Each number is 200 + 20 x the weight over the matrix's rms, rounded and kept within 0 to 999. Layers, rows and columns count from 0.

# layer 6 attention query, 128x128, rms 0.0848, rows 0-63, columns 64-127
190,217,247,215,160,216,188,224,175,200,207,189,220,181,212,173,188,221,186,170,181,208,232,172,167,204,209,202,197,146,226,214,243,169,221,166,201,254,222,179,207,180,264,182,216,187,224,188,192,200,202,168,205,207,204,214,203,191,181,248,187,156,187,161
192,181,201,205,216,180,173,222,170,190,226,189,198,206,192,212,190,189,204,204,210,179,180,186,205,190,215,175,183,200,209,202,208,213,193,211,203,224,219,247,188,220,211,208,207,189,196,225,189,213,202,203,172,207,172,177,199,208,193,206,191,190,209,206
183,213,227,219,189,193,163,171,214,236,215,177,193,184,186,178,160,232,192,208,185,209,211,213,189,197,210,227,206,191,234,191,159,197,229,190,187,191,180,193,215,212,221,168,199,238,207,178,216,231,202,210,174,198,199,199,220,181,206,202,191,178,191,196
176,156,151,171,225,195,195,210,215,178,216,204,176,255,159,189,217,204,203,184,217,188,156,210,207,188,204,152,195,241,222,177,155,235,178,239,168,175,156,195,124,213,158,230,177,198,150,198,227,183,199,192,155,220,220,188,192,206,195,147,207,205,188,221
188,216,211,218,197,179,235,185,204,179,169,186,232,186,187,191,171,208,227,205,182,205,220,196,180,218,176,203,211,176,217,189,225,221,222,186,210,220,168,223,212,172,209,208,208,196,195,212,186,206,205,183,178,206,199,217,194,195,216,182,217,180,207,205
184,170,158,201,204,165,229,178,245,184,225,220,153,222,174,208,208,187,214,240,209,189,188,230,237,179,190,216,226,221,187,178,161,204,193,214,189,190,196,209,190,206,153,215,172,202,154,219,189,210,212,241,163,196,208,220,191,218,207,180,217,253,196,216
185,205,198,190,217,182,197,195,216,162,205,190,170,187,169,202,199,202,210,219,218,189,190,213,168,180,190,183,179,207,186,182,185,215,201,200,187,173,182,188,148,211,196,204,202,239,170,186,191,208,217,211,177,206,229,172,196,190,219,188,204,204,190,249
198,162,161,179,202,193,205,184,246,190,203,207,186,230,186,196,228,164,222,218,259,179,197,234,219,160,199,235,197,236,223,195,183,231,178,253,168,182,197,177,215,189,151,209,174,209,188,198,225,205,212,247,192,169,204,206,209,182,192,188,201,214,188,224
181,176,175,196,180,186,169,183,202,206,233,205,141,226,169,219,213,208,209,190,211,192,155,227,191,186,204,238,192,223,170,164,167,231,182,234,172,171,181,177,165,220,176,236,202,226,170,167,197,199,213,232,200,187,183,180,219,217,177,153,197,205,176,236
193,220,203,245,169,222,209,181,200,206,192,212,233,167,203,210,171,197,167,187,173,201,194,166,165,217,193,209,205,200,201,244,229,202,223,191,237,211,188,184,230,177,236,178,213,208,203,195,177,209,206,155,224,174,204,225,190,192,179,227,208,160,211,194
188,214,183,210,182,235,184,164,178,190,209,212,219,217,187,212,173,205,210,187,194,217,243,168,173,207,199,215,209,175,220,207,276,213,209,155,172,224,208,180,202,184,222,188,245,227,192,191,160,192,177,183,217,217,179,189,192,181,200,151,209,197,197,173
201,151,143,194,215,182,183,180,247,161,214,205,176,220,163,215,193,173,220,186,217,170,199,230,184,160,193,206,214,220,199,197,210,242,178,255,198,147,211,197,180,182,183,200,211,213,182,174,195,215,218,251,197,171,186,183,194,193,179,169,185,227,191,220
211,188,215,177,204,187,207,211,186,200,199,227,202,184,193,197,203,211,167,211,185,183,202,223,202,170,210,211,227,209,197,182,190,217,238,194,189,217,195,203,186,194,192,196,198,212,221,188,243,200,205,224,163,154,203,189,189,209,217,193,188,207,191,194
209,217,219,202,171,247,172,180,181,219,219,176,229,220,197,176,171,217,228,160,192,210,233,187,174,215,238,221,196,177,223,225,222,174,205,161,224,188,195,220,212,190,230,183,196,193,208,179,180,223,161,141,215,210,195,204,214,198,205,210,193,158,200,159
203,225,221,211,215,218,219,194,182,196,190,191,215,179,229,156,174,198,221,156,189,199,211,174,209,203,194,170,204,172,190,213,220,195,206,138,194,227,186,213,200,161,221,185,244,195,207,202,192,214,182,179,179,238,196,203,178,205,192,188,234,186,217,180
235,209,250,217,183,220,185,165,184,217,165,203,223,165,220,174,192,214,192,183,124,218,202,214,180,215,204,228,200,138,216,216,243,173,181,168,230,221,217,217,218,173,208,189,217,215,248,192,176,188,185,198,190,173,184,228,195,203,186,220,212,193,253,160
206,198,208,190,170,212,226,170,191,164,189,207,236,194,201,200,242,181,167,196,250,200,201,207,179,211,188,209,218,220,202,203,230,195,214,194,188,186,204,189,196,199,198,213,172,187,241,201,228,190,168,206,215,208,206,197,207,193,186,206,221,166,188,213
225,201,238,192,186,219,180,187,206,232,197,211,208,221,227,223,231,180,195,194,188,171,179,206,213,212,240,236,231,187,201,206,219,179,219,228,184,201,190,165,231,170,226,195,192,200,191,201,185,201,214,179,210,183,188,179,181,208,216,201,188,183,209,206
211,185,185,199,239,216,177,234,220,175,197,194,205,190,222,210,216,171,220,193,227,198,181,206,213,187,181,187,190,173,267,210,222,181,205,208,205,197,191,149,178,194,194,198,235,221,196,197,192,221,158,256,223,210,196,224,229,198,242,210,208,202,194,225
223,191,198,190,213,180,207,182,220,189,166,215,207,192,199,193,224,220,198,233,197,184,169,216,201,192,216,160,201,159,180,174,184,215,206,212,205,229,210,187,175,150,195,214,201,164,223,208,182,170,183,178,211,215,197,178,182,207,200,189,187,215,209,190
216,190,198,241,208,200,233,222,180,172,205,211,225,233,174,182,240,190,229,208,183,220,198,187,186,200,229,162,195,189,224,215,219,204,210,229,189,180,204,200,206,175,220,189,175,221,215,197,190,190,214,219,164,153,220,203,224,207,213,221,208,173,210,187
173,183,208,187,179,182,205,209,199,215,192,220,212,195,173,194,200,179,185,241,219,222,212,203,195,196,227,198,198,200,230,206,188,222,200,207,182,244,200,216,197,185,211,178,187,170,209,196,223,195,191,193,202,179,207,204,188,228,177,194,220,195,183,206
217,242,203,172,192,198,229,188,196,236,191,190,213,200,187,186,203,195,203,215,188,189,207,196,212,191,163,211,180,190,220,205,188,228,200,223,199,194,215,208,181,221,179,207,166,205,192,169,194,179,186,179,187,235,206,216,170,188,212,210,174,221,191,217
215,204,217,183,173,187,187,210,198,148,169,162,221,225,202,191,205,219,199,183,208,227,202,200,214,198,177,171,194,148,184,207,182,219,168,194,182,219,206,189,232,203,205,196,185,203,204,152,215,202,191,235,204,176,236,174,209,227,191,215,212,178,192,178
206,222,216,215,178,215,181,214,185,208,209,234,209,227,168,207,191,229,194,230,178,194,234,199,222,194,162,216,206,182,211,199,205,205,199,213,201,199,216,184,178,226,222,205,230,208,192,184,180,219,201,191,213,195,215,215,184,221,212,199,154,175,181,185
196,172,214,215,197,197,197,181,176,196,200,231,178,217,195,192,196,204,221,183,170,185,199,209,160,206,241,219,181,212,196,209,193,178,202,186,185,243,216,242,208,224,205,212,212,212,157,202,208,185,211,195,187,220,165,200,203,207,218,207,198,208,189,181
193,234,197,206,169,195,169,171,175,224,202,210,178,189,200,197,214,216,170,189,173,205,175,212,212,189,226,242,196,208,218,156,201,201,218,197,219,207,197,208,193,195,190,223,201,179,226,218,216,188,192,208,234,227,183,202,215,234,166,159,213,244,179,192
214,193,189,188,186,236,187,152,187,212,216,195,203,212,161,207,185,175,219,210,211,202,192,187,221,223,178,192,212,186,211,218,200,197,213,192,167,161,171,215,187,194,213,184,191,187,185,194,172,221,209,246,201,182,194,199,186,198,189,228,215,185,220,217
204,186,178,206,189,219,194,206,203,191,208,170,197,256,196,200,182,186,222,204,215,235,205,168,214,191,207,157,169,194,193,215,201,193,200,184,191,207,199,205,171,177,167,191,188,196,177,197,213,190,195,187,186,212,209,191,219,197,167,217,227,209,208,224
214,198,205,190,184,188,189,181,214,224,213,216,203,208,204,231,195,192,193,225,183,206,197,188,193,219,188,189,216,190,232,201,178,207,230,201,207,212,208,210,187,204,227,203,199,227,223,191,232,189,185,212,169,169,244,174,175,214,194,216,181,170,218,164
240,178,192,230,221,203,209,212,211,182,206,197,190,225,198,241,204,191,205,167,209,218,194,199,207,189,238,169,163,182,187,202,184,186,185,214,240,220,233,206,177,214,179,179,174,183,210,199,185,215,191,242,213,214,194,200,198,182,175,191,194,240,228,235
179,177,201,204,201,199,213,193,183,190,211,213,205,219,165,203,198,217,201,184,168,215,202,187,168,170,172,210,209,207,205,214,191,186,211,194,187,210,206,218,198,178,226,205,193,222,168,199,197,167,213,203,232,204,191,225,191,191,173,197,176,237,207,172
225,257,192,250,191,222,172,200,156,229,203,202,220,178,209,179,198,187,199,177,205,178,176,218,207,230,190,174,165,143,196,211,237,188,201,150,185,233,183,229,214,252,222,199,199,164,254,205,189,189,176,201,223,228,210,187,235,201,189,167,231,217,183,144
189,214,165,197,223,132,200,200,181,194,179,200,198,187,196,163,178,203,185,149,215,213,196,204,208,192,183,195,181,198,209,170,202,206,180,202,203,217,171,215,197,206,202,237,209,212,203,204,218,219,228,234,205,190,218,221,200,216,183,172,209,241,184,200
212,218,212,200,207,214,186,208,202,206,187,223,205,179,203,200,202,172,202,184,201,191,190,230,207,192,166,203,196,176,193,213,181,216,199,189,210,200,216,190,210,212,180,234,209,211,238,202,218,189,219,236,202,192,206,192,187,180,214,178,194,219,245,180
124,183,163,184,204,159,207,216,255,205,225,210,173,236,208,208,219,192,179,210,217,181,197,191,194,171,219,197,221,230,196,161,160,226,193,238,166,189,231,180,166,214,201,193,179,186,157,190,223,230,224,212,210,179,240,192,184,183,202,176,217,228,202,222
211,226,214,212,205,191,198,224,182,169,202,183,215,175,204,188,200,206,196,176,222,218,203,198,208,211,190,173,208,179,236,219,210,202,195,164,217,201,171,208,196,184,197,192,173,205,195,209,217,221,203,233,198,182,201,213,209,190,192,195,201,185,215,176
173,182,188,166,194,184,212,194,231,194,250,233,171,192,205,217,213,193,201,217,235,187,172,220,192,167,212,210,234,224,201,198,166,240,207,244,201,162,185,177,174,187,179,230,229,212,174,168,231,177,216,225,164,183,218,201,178,236,219,208,211,212,227,211
183,169,220,170,219,195,212,208,205,159,232,209,177,194,219,191,159,204,212,173,222,180,157,214,221,205,183,213,215,202,229,207,195,188,199,197,207,198,207,199,185,188,197,189,225,192,207,180,200,235,225,232,183,183,206,187,187,215,202,208,182,212,194,192
192,169,174,167,199,164,226,171,227,205,223,221,159,196,167,210,226,181,178,209,229,193,204,190,217,179,214,193,200,241,194,199,185,197,210,246,179,171,180,206,195,194,177,218,177,244,171,214,226,203,218,222,169,198,228,162,194,199,201,203,180,213,210,243
172,188,161,210,192,194,206,205,256,190,179,204,187,219,215,209,204,175,208,202,248,142,167,185,190,215,220,180,207,223,225,163,154,217,188,241,173,172,183,185,189,219,192,228,192,201,165,224,199,177,208,229,191,191,228,209,199,237,203,219,197,205,171,212
254,198,204,180,187,255,183,198,201,194,169,161,242,169,173,221,226,194,202,171,158,225,205,196,193,208,176,201,189,174,169,215,232,155,218,179,212,209,212,225,208,185,211,190,205,192,187,197,191,200,153,199,203,209,196,231,221,214,201,216,213,207,195,183
193,198,225,216,173,264,164,202,186,199,201,177,232,191,241,211,190,242,187,167,218,180,207,188,219,236,206,168,226,182,225,191,230,191,219,183,235,203,179,196,202,212,190,212,222,197,187,184,213,175,221,196,192,215,202,171,215,199,208,200,219,191,209,176
171,157,168,168,193,169,220,197,222,193,214,246,147,189,209,212,223,197,187,230,230,172,194,211,179,190,211,216,223,211,197,200,195,221,181,251,199,190,195,205,208,194,167,214,152,200,196,178,202,205,219,232,181,209,198,169,198,209,173,194,183,217,173,215
200,204,181,184,203,216,215,196,193,181,216,192,200,233,196,191,190,166,173,205,213,205,231,202,193,204,173,181,200,196,204,205,200,192,180,184,224,194,187,198,208,235,205,204,198,218,197,194,191,222,205,225,143,166,208,228,233,198,187,230,211,175,208,239
208,215,227,216,210,245,173,213,157,192,212,223,231,197,181,206,177,251,185,239,182,227,190,220,189,237,207,212,196,193,181,192,223,196,227,183,216,226,210,213,219,178,212,184,151,219,243,195,199,233,177,202,190,221,195,207,203,178,187,226,211,175,174,188
214,221,254,201,169,209,193,229,187,218,162,162,227,184,216,162,181,222,214,168,183,252,207,173,184,212,205,179,206,170,205,217,241,175,222,155,231,218,223,191,211,213,213,188,199,187,196,207,200,198,187,199,186,203,186,196,201,174,210,218,217,202,201,191
249,231,217,222,172,217,173,208,174,194,212,202,245,178,212,199,236,186,181,185,204,211,191,183,214,198,221,171,191,155,174,217,202,163,218,144,194,221,180,227,219,215,227,166,226,197,228,219,183,201,186,175,239,198,178,208,183,186,176,200,225,183,220,171
220,178,177,211,186,206,200,181,214,180,160,196,216,209,199,192,182,210,192,219,193,225,209,183,189,191,168,185,200,205,211,206,182,191,196,207,187,171,206,199,203,203,211,190,201,195,179,186,183,189,197,219,225,191,192,167,218,229,218,210,180,171,192,186
209,210,205,193,201,204,196,155,188,225,168,207,211,195,166,206,201,225,190,227,194,165,232,204,213,246,202,216,191,201,206,212,185,192,197,215,182,160,196,172,206,209,203,217,189,163,186,188,211,195,184,179,226,180,167,191,218,179,185,195,175,184,186,244
175,194,225,186,210,202,188,186,196,214,238,175,181,180,174,210,198,193,226,182,176,197,237,189,185,171,230,237,211,195,225,214,223,195,199,204,189,225,191,209,203,210,202,200,199,209,189,195,217,204,181,243,176,237,218,208,212,210,205,182,202,199,175,210
196,202,219,208,202,210,198,195,189,171,243,201,221,206,203,189,183,191,238,211,209,191,205,189,240,205,242,192,207,181,204,172,174,237,204,214,208,199,217,191,206,188,225,213,254,197,214,205,217,211,227,203,187,196,197,207,198,168,198,193,190,204,217,210
169,200,210,219,193,220,222,236,195,196,198,208,217,195,175,171,184,216,234,223,163,205,191,184,197,196,197,189,175,166,185,181,203,221,197,206,231,192,198,229,219,169,209,218,168,196,198,219,198,194,220,205,203,187,217,161,191,252,207,201,221,191,203,178
192,219,168,185,189,181,213,190,167,188,204,214,202,217,236,198,181,177,214,204,214,207,199,188,194,202,225,155,207,188,173,197,218,200,204,202,200,226,174,216,210,199,208,204,199,212,185,202,229,169,195,171,201,198,240,210,193,219,220,174,187,187,211,203
199,179,220,207,217,188,164,223,192,242,187,180,208,176,183,194,200,193,209,176,199,208,214,215,170,189,208,180,203,187,205,177,202,233,194,203,186,228,201,187,227,248,177,204,194,178,219,198,186,208,161,178,228,213,215,225,215,218,227,232,227,194,195,220
212,210,187,198,154,172,251,228,204,203,201,185,194,206,219,178,174,205,211,199,204,196,199,208,223,192,154,184,217,205,204,188,214,224,228,215,206,223,215,202,176,218,211,203,236,219,181,153,206,178,190,189,201,167,214,193,199,204,186,215,179,193,162,199
184,234,187,230,217,234,193,212,221,191,219,185,193,205,169,214,204,207,204,239,177,189,216,223,198,211,190,217,232,181,251,203,196,191,165,185,187,174,234,174,200,232,182,210,184,228,224,169,178,184,187,208,183,222,169,190,174,219,183,172,192,226,169,190
198,199,177,202,187,184,215,212,200,194,172,230,204,219,182,170,214,242,149,214,189,174,221,173,174,167,213,226,204,194,207,195,174,218,218,215,204,162,191,188,202,180,179,215,175,193,218,216,192,231,176,201,208,208,181,230,162,191,218,200,185,193,208,191
201,231,197,206,193,189,177,213,219,221,167,199,202,212,188,200,230,168,221,197,211,220,218,194,181,233,255,219,184,201,239,245,188,188,196,197,186,187,187,201,219,176,195,221,202,224,210,212,209,196,167,193,195,208,204,233,228,200,210,172,191,177,203,195
179,206,209,176,229,176,198,168,186,214,187,198,206,171,224,236,206,179,210,199,163,200,217,189,224,200,187,193,220,176,222,170,206,189,170,192,210,209,228,228,166,206,217,203,207,195,181,199,192,219,181,231,212,184,201,181,202,210,207,186,215,190,158,236
185,207,206,192,174,207,220,183,215,188,211,204,199,193,190,182,157,184,194,213,249,217,201,203,219,206,212,186,186,201,202,227,173,233,194,196,218,218,187,172,174,168,203,240,194,209,185,172,221,211,197,189,168,173,188,238,213,190,182,181,250,167,202,225
203,213,194,181,183,207,158,195,224,183,221,206,230,212,210,230,202,230,199,222,209,233,195,204,224,240,182,202,231,174,220,205,201,184,189,212,207,205,192,176,200,207,215,207,184,166,223,197,152,180,200,175,216,188,187,212,215,211,186,229,205,195,184,183
209,172,206,214,194,182,222,207,186,231,195,219,181,212,224,203,209,201,201,206,206,190,200,208,204,215,211,219,179,225,184,212,166,210,221,208,203,199,187,213,213,154,214,192,208,196,224,203,182,222,204,203,190,184,198,205,184,215,222,183,196,195,228,215
200,203,192,214,191,237,233,241,194,211,229,216,198,186,172,229,222,190,204,189,210,195,196,201,205,180,196,215,230,204,235,231,221,216,198,184,211,217,194,211,214,196,212,201,191,230,203,168,200,197,195,157,228,197,209,222,199,218,196,235,178,230,190,187
# layer 6 attention key, 64x128, rms 0.0776, rows 0-31, columns 64-127
206,188,206,198,210,208,201,191,221,208,169,182,173,201,213,157,187,221,220,201,207,203,188,226,210,187,192,212,213,255,182,177,181,227,200,225,170,198,195,177,158,190,206,232,196,189,155,167,208,219,216,211,178,187,216,170,166,218,218,198,191,182,188,198
191,232,237,219,193,224,235,203,165,222,175,175,209,177,226,181,183,220,188,175,195,239,207,179,175,216,177,184,206,144,180,214,202,172,218,166,214,235,193,220,247,207,232,196,197,184,195,192,213,218,191,183,209,207,174,208,151,211,208,222,223,158,241,200
203,229,225,220,190,247,201,222,167,194,181,171,250,205,230,165,146,234,201,194,214,232,209,163,196,202,188,181,221,184,196,228,214,176,187,166,178,253,195,229,233,168,228,184,196,194,206,211,216,211,174,159,195,209,166,200,190,217,190,208,242,193,186,199
169,178,174,223,205,169,174,188,206,187,203,205,185,198,185,226,194,185,212,201,180,199,198,224,191,202,204,191,199,214,217,174,169,195,195,251,207,193,219,192,200,236,208,220,195,211,203,162,212,234,226,236,191,197,218,199,194,217,204,198,211,213,196,196
225,227,239,221,195,223,214,224,178,204,191,177,218,193,204,174,163,211,198,173,202,241,184,187,174,201,202,185,208,156,191,223,229,199,219,178,184,207,194,211,207,227,203,193,198,188,226,170,215,156,186,185,215,217,187,218,194,186,215,212,223,224,207,198
187,200,178,171,201,188,176,191,211,210,191,195,184,198,172,249,209,187,217,184,202,170,215,200,190,179,216,234,207,235,197,189,212,254,219,217,184,185,220,174,197,193,206,196,205,213,179,166,204,192,215,218,180,189,189,168,204,209,177,183,174,231,181,223
173,200,216,187,200,188,199,241,214,168,207,218,171,201,152,205,171,174,212,179,215,178,213,205,191,204,200,217,232,211,211,211,184,203,159,199,187,159,210,196,152,207,176,197,243,206,222,208,222,168,204,198,203,198,200,221,201,201,191,198,188,226,216,182
172,193,176,181,224,209,212,204,222,227,243,252,195,185,184,234,225,183,188,235,217,190,190,218,215,192,193,212,181,252,162,161,170,229,174,237,174,185,234,182,211,163,189,207,173,185,188,202,188,185,228,234,145,186,204,166,199,218,211,181,177,209,191,196
172,198,179,206,211,178,180,209,207,208,221,242,190,168,183,216,210,193,188,213,224,160,211,213,196,202,188,219,198,229,202,184,188,214,192,212,229,177,246,199,207,234,190,215,215,171,207,203,197,216,235,231,201,190,178,171,204,219,184,181,195,197,202,208
222,203,228,195,197,223,194,221,185,201,174,167,214,199,187,197,150,188,179,183,189,233,205,197,201,186,185,216,178,165,204,247,229,198,214,141,185,231,196,225,218,222,225,200,216,157,210,195,230,198,189,152,233,229,196,196,236,215,199,198,232,201,199,197
212,186,244,193,203,206,198,223,197,177,198,177,205,180,168,164,203,190,206,172,190,204,195,207,200,185,197,198,193,199,184,204,194,210,208,192,193,228,207,206,182,211,197,201,191,208,227,190,207,234,200,204,196,187,203,207,200,194,217,198,197,222,210,214
173,142,190,188,206,191,164,183,223,186,210,246,174,191,174,212,261,184,213,187,193,145,225,204,209,202,222,215,226,231,177,181,166,237,179,215,193,172,212,175,200,221,187,217,167,200,195,188,200,179,209,228,200,179,222,184,200,179,173,148,171,220,189,198
167,203,213,217,177,165,210,201,185,182,196,216,234,180,201,202,187,217,197,197,208,206,233,208,216,219,177,222,221,188,208,202,189,196,189,192,196,180,208,186,223,170,202,203,197,181,193,200,231,232,207,199,190,205,193,187,201,187,187,215,205,212,260,167
183,214,218,213,207,207,211,195,190,179,170,197,242,179,239,204,192,169,220,177,178,239,210,194,201,165,222,215,181,200,205,223,208,172,202,141,208,204,192,213,189,183,206,254,199,175,218,208,202,200,172,210,216,239,228,230,185,199,183,193,234,162,170,199
237,229,227,240,194,200,200,230,159,200,162,163,243,188,178,180,174,213,180,173,164,219,204,162,212,224,181,154,148,152,193,269,228,156,229,128,202,226,193,203,225,163,215,160,236,186,225,245,155,238,159,177,246,198,152,245,234,164,212,199,243,206,212,184
204,211,182,210,203,195,180,183,190,199,199,204,214,195,217,193,219,192,198,224,194,219,208,200,200,199,213,200,205,184,214,214,205,206,211,188,200,217,188,228,209,196,183,198,206,204,189,213,207,176,208,207,217,234,201,205,214,197,201,200,213,193,203,221
221,182,206,194,200,204,218,174,198,207,218,182,207,185,202,172,193,214,198,170,185,201,204,202,222,210,220,203,250,178,205,170,230,222,197,203,194,182,181,205,186,164,237,205,182,176,171,222,190,203,217,218,229,158,198,195,197,185,198,197,195,238,185,206
201,212,217,176,202,166,174,186,205,223,232,215,191,206,173,177,194,199,176,230,196,198,182,204,207,205,194,223,225,183,214,200,212,224,226,203,216,214,176,242,199,243,200,231,134,206,203,220,195,179,163,185,237,190,212,223,192,196,196,226,184,171,233,222
222,217,247,207,174,199,175,232,175,202,215,189,207,213,207,197,199,207,183,179,200,207,213,214,210,189,212,185,181,216,244,227,208,211,213,224,228,220,198,210,177,228,201,206,195,182,169,211,213,217,179,204,171,219,201,185,201,166,196,194,223,238,185,160
187,210,177,221,175,206,197,188,198,232,206,221,195,202,207,213,216,219,197,157,200,186,181,204,219,235,243,194,208,209,197,209,186,215,230,183,220,222,189,181,173,220,208,203,181,183,198,215,195,227,206,202,224,213,197,183,218,222,195,235,216,204,201,215
233,199,187,196,214,196,185,230,212,186,203,218,196,211,174,191,192,226,245,202,183,223,193,218,238,177,214,215,208,193,228,210,165,172,191,201,208,228,148,218,215,246,200,203,179,245,196,187,202,183,199,208,193,241,201,214,231,195,243,241,218,226,209,201
184,210,203,177,176,184,231,189,223,198,199,201,204,212,195,194,236,182,204,220,185,215,185,223,201,214,212,227,225,191,194,195,200,226,184,200,209,187,203,166,246,199,200,206,192,236,204,162,179,209,191,170,194,203,223,203,193,250,214,213,187,225,201,212
209,196,173,182,219,195,197,245,205,184,228,188,200,201,226,182,213,186,192,192,232,190,216,183,193,190,182,204,220,175,193,195,205,207,174,183,201,196,188,231,177,180,198,243,229,227,180,222,216,201,183,196,195,219,191,174,192,186,210,197,203,195,225,194
185,180,212,207,252,159,224,179,194,216,201,195,231,176,185,224,175,202,215,189,229,187,222,194,196,205,164,196,193,202,205,192,200,198,195,227,204,197,208,198,187,191,145,196,220,187,194,204,182,202,231,144,199,242,206,204,226,204,226,185,190,196,203,211
206,198,215,212,244,198,195,197,203,200,173,185,215,201,213,186,230,198,204,156,205,178,227,184,205,220,223,214,202,180,222,200,209,188,193,209,218,210,203,187,193,159,197,169,175,186,213,175,217,230,208,175,225,192,183,212,205,211,188,210,227,188,182,178
192,209,219,197,218,187,175,208,193,221,202,186,201,168,195,198,170,204,213,201,210,219,191,206,201,242,218,203,202,189,218,251,204,191,171,212,221,205,195,178,215,205,210,199,208,233,207,215,203,214,164,177,193,219,207,185,170,202,207,187,173,186,191,195
196,197,162,168,166,226,206,224,211,203,189,187,187,221,200,194,211,186,176,215,195,230,184,193,188,219,206,187,204,189,227,205,174,202,192,211,183,185,206,241,219,167,217,187,180,211,222,177,198,221,215,201,214,216,188,194,220,171,167,217,213,185,184,178
197,178,209,146,178,176,215,230,182,195,193,191,209,169,241,196,185,217,201,221,225,160,209,210,223,222,188,216,201,195,186,188,226,167,193,207,209,173,178,196,213,195,196,174,170,195,209,187,181,175,207,184,206,214,196,198,211,190,191,216,223,207,200,216
213,207,191,213,181,179,200,202,209,179,164,195,192,192,214,171,173,201,168,233,193,174,196,200,150,210,203,183,211,194,198,184,211,187,203,180,174,210,182,183,187,222,195,205,193,180,204,221,199,221,184,194,182,212,228,226,205,174,196,172,197,228,233,188
189,185,217,197,197,219,207,173,208,192,217,212,174,221,196,208,184,203,196,211,189,183,196,203,171,206,178,221,214,193,200,233,198,189,182,232,177,227,172,159,168,212,220,200,200,196,199,150,206,162,180,191,180,193,212,186,183,207,198,184,201,199,207,215
209,235,231,213,173,211,212,205,220,211,177,223,193,207,197,240,200,215,207,180,173,171,183,203,213,210,202,201,186,205,153,212,189,212,220,198,202,210,245,198,225,162,190,183,186,201,218,233,164,183,189,200,190,215,234,231,205,181,181,211,179,183,203,230
167,211,178,175,239,188,195,199,163,169,184,185,199,146,188,196,186,197,172,215,170,185,209,218,180,177,195,232,187,189,191,193,214,219,238,211,200,208,160,196,198,205,197,188,196,196,177,223,225,213,196,207,183,194,187,214,203,205,233,213,175,211,229,224
# layer 6 attention value, 64x128, rms 0.08, rows 0-4, columns 64-127
202,219,155,213,179,195,191,181,202,200,211,209,185,172,183,234,183,217,146,169,213,194,165,194,195,233,186,199,214,200,164,180,209,208,203,196,212,192,194,203,187,176,167,235,227,187,236,184,171,230,196,219,206,194,221,209,198,191,185,203,220,211,206,152
212,164,214,199,197,191,207,147,204,166,230,197,208,198,129,191,188,209,193,202,238,204,229,195,212,229,161,174,176,243,165,186,190,203,181,207,273,228,195,178,192,220,167,219,176,224,241,175,208,169,183,190,207,201,204,194,227,167,206,163,194,211,229,225
229,197,193,187,190,226,173,194,188,200,213,210,189,212,202,206,191,149,157,192,217,201,215,202,205,203,181,198,174,200,222,201,201,206,199,179,249,218,177,185,216,199,199,223,203,187,223,217,163,154,186,211,202,172,218,240,192,212,218,181,209,225,186,237
229,179,194,206,182,193,194,167,195,206,217,192,191,185,211,190,211,191,179,204,207,220,213,205,172,186,175,178,250,189,227,209,235,194,186,206,195,209,173,226,173,195,203,197,186,175,187,193,181,219,180,212,219,219,183,206,216,225,227,217,213,193,205,198
196,205,217,194,197,209,201,187,163,203,211,187,190,205,208,197,186,217,176,244,196,195,199,191,195,254,207,199,203,184,183,195,227,195,218,204,195,215,203,235,197,228,217,170,197,193,211,202,185,196,207,172,227,207,221,214,192,234,187,187,216,215,220,234
# layer 6 attention output (transposed), 128x128, rms 0.0832, rows 0-3,32-35, columns 64-127
173,186,233,199,212,193,224,165,158,209,210,195,174,177,178,211,199,202,199,186,175,169,188,194,201,227,184,209,215,218,226,189,200,239,216,228,206,213,150,202,230,175,202,193,152,243,232,212,198,158,178,200,205,186,181,218,173,212,223,198,210,206,217,158
205,206,240,238,212,217,183,201,202,223,174,177,176,215,214,214,203,183,223,216,191,226,220,182,186,178,144,245,232,219,176,208,209,138,198,194,209,189,204,208,189,218,172,212,179,213,214,191,191,191,164,181,196,200,219,230,185,233,202,215,195,189,238,192
212,180,177,186,237,179,197,221,202,206,175,203,179,208,210,195,178,212,221,195,218,207,229,213,199,167,189,224,158,227,191,188,191,183,179,178,201,193,231,205,174,177,181,225,225,165,204,203,212,183,241,224,183,228,223,178,222,180,209,228,191,207,209,181
212,184,167,149,220,227,191,195,200,212,203,199,221,220,207,199,170,189,159,235,223,211,236,193,186,205,165,219,199,158,195,174,203,203,199,192,170,209,227,227,221,208,186,186,206,196,187,209,180,217,204,230,188,211,216,194,199,230,198,220,164,184,167,207
210,178,190,214,201,202,228,200,196,209,188,200,201,176,211,182,230,215,206,213,196,171,220,211,226,213,203,197,193,239,202,213,220,210,202,196,206,213,186,235,239,165,186,151,156,237,213,211,221,221,231,199,214,205,225,233,176,187,209,169,196,182,228,199
222,203,183,202,246,213,224,191,202,212,178,138,220,215,222,181,189,202,187,195,195,211,174,227,178,188,181,215,234,193,164,206,197,162,185,224,171,184,218,217,187,208,167,210,221,254,215,192,213,218,169,168,192,182,237,226,193,211,202,195,189,235,223,191
215,179,169,190,228,240,204,211,183,212,230,200,175,220,212,198,188,184,229,191,196,215,193,194,199,155,193,191,202,232,222,215,189,235,195,188,217,215,230,226,187,230,190,212,188,182,216,189,207,163,240,214,174,188,225,245,181,214,237,205,208,185,209,211
167,188,181,188,215,208,197,177,213,195,200,190,195,196,212,171,167,191,189,233,193,187,174,184,198,179,209,204,225,197,211,200,175,197,223,180,195,212,202,217,189,228,185,192,227,214,185,219,179,206,184,229,188,208,203,190,206,232,204,200,185,180,173,204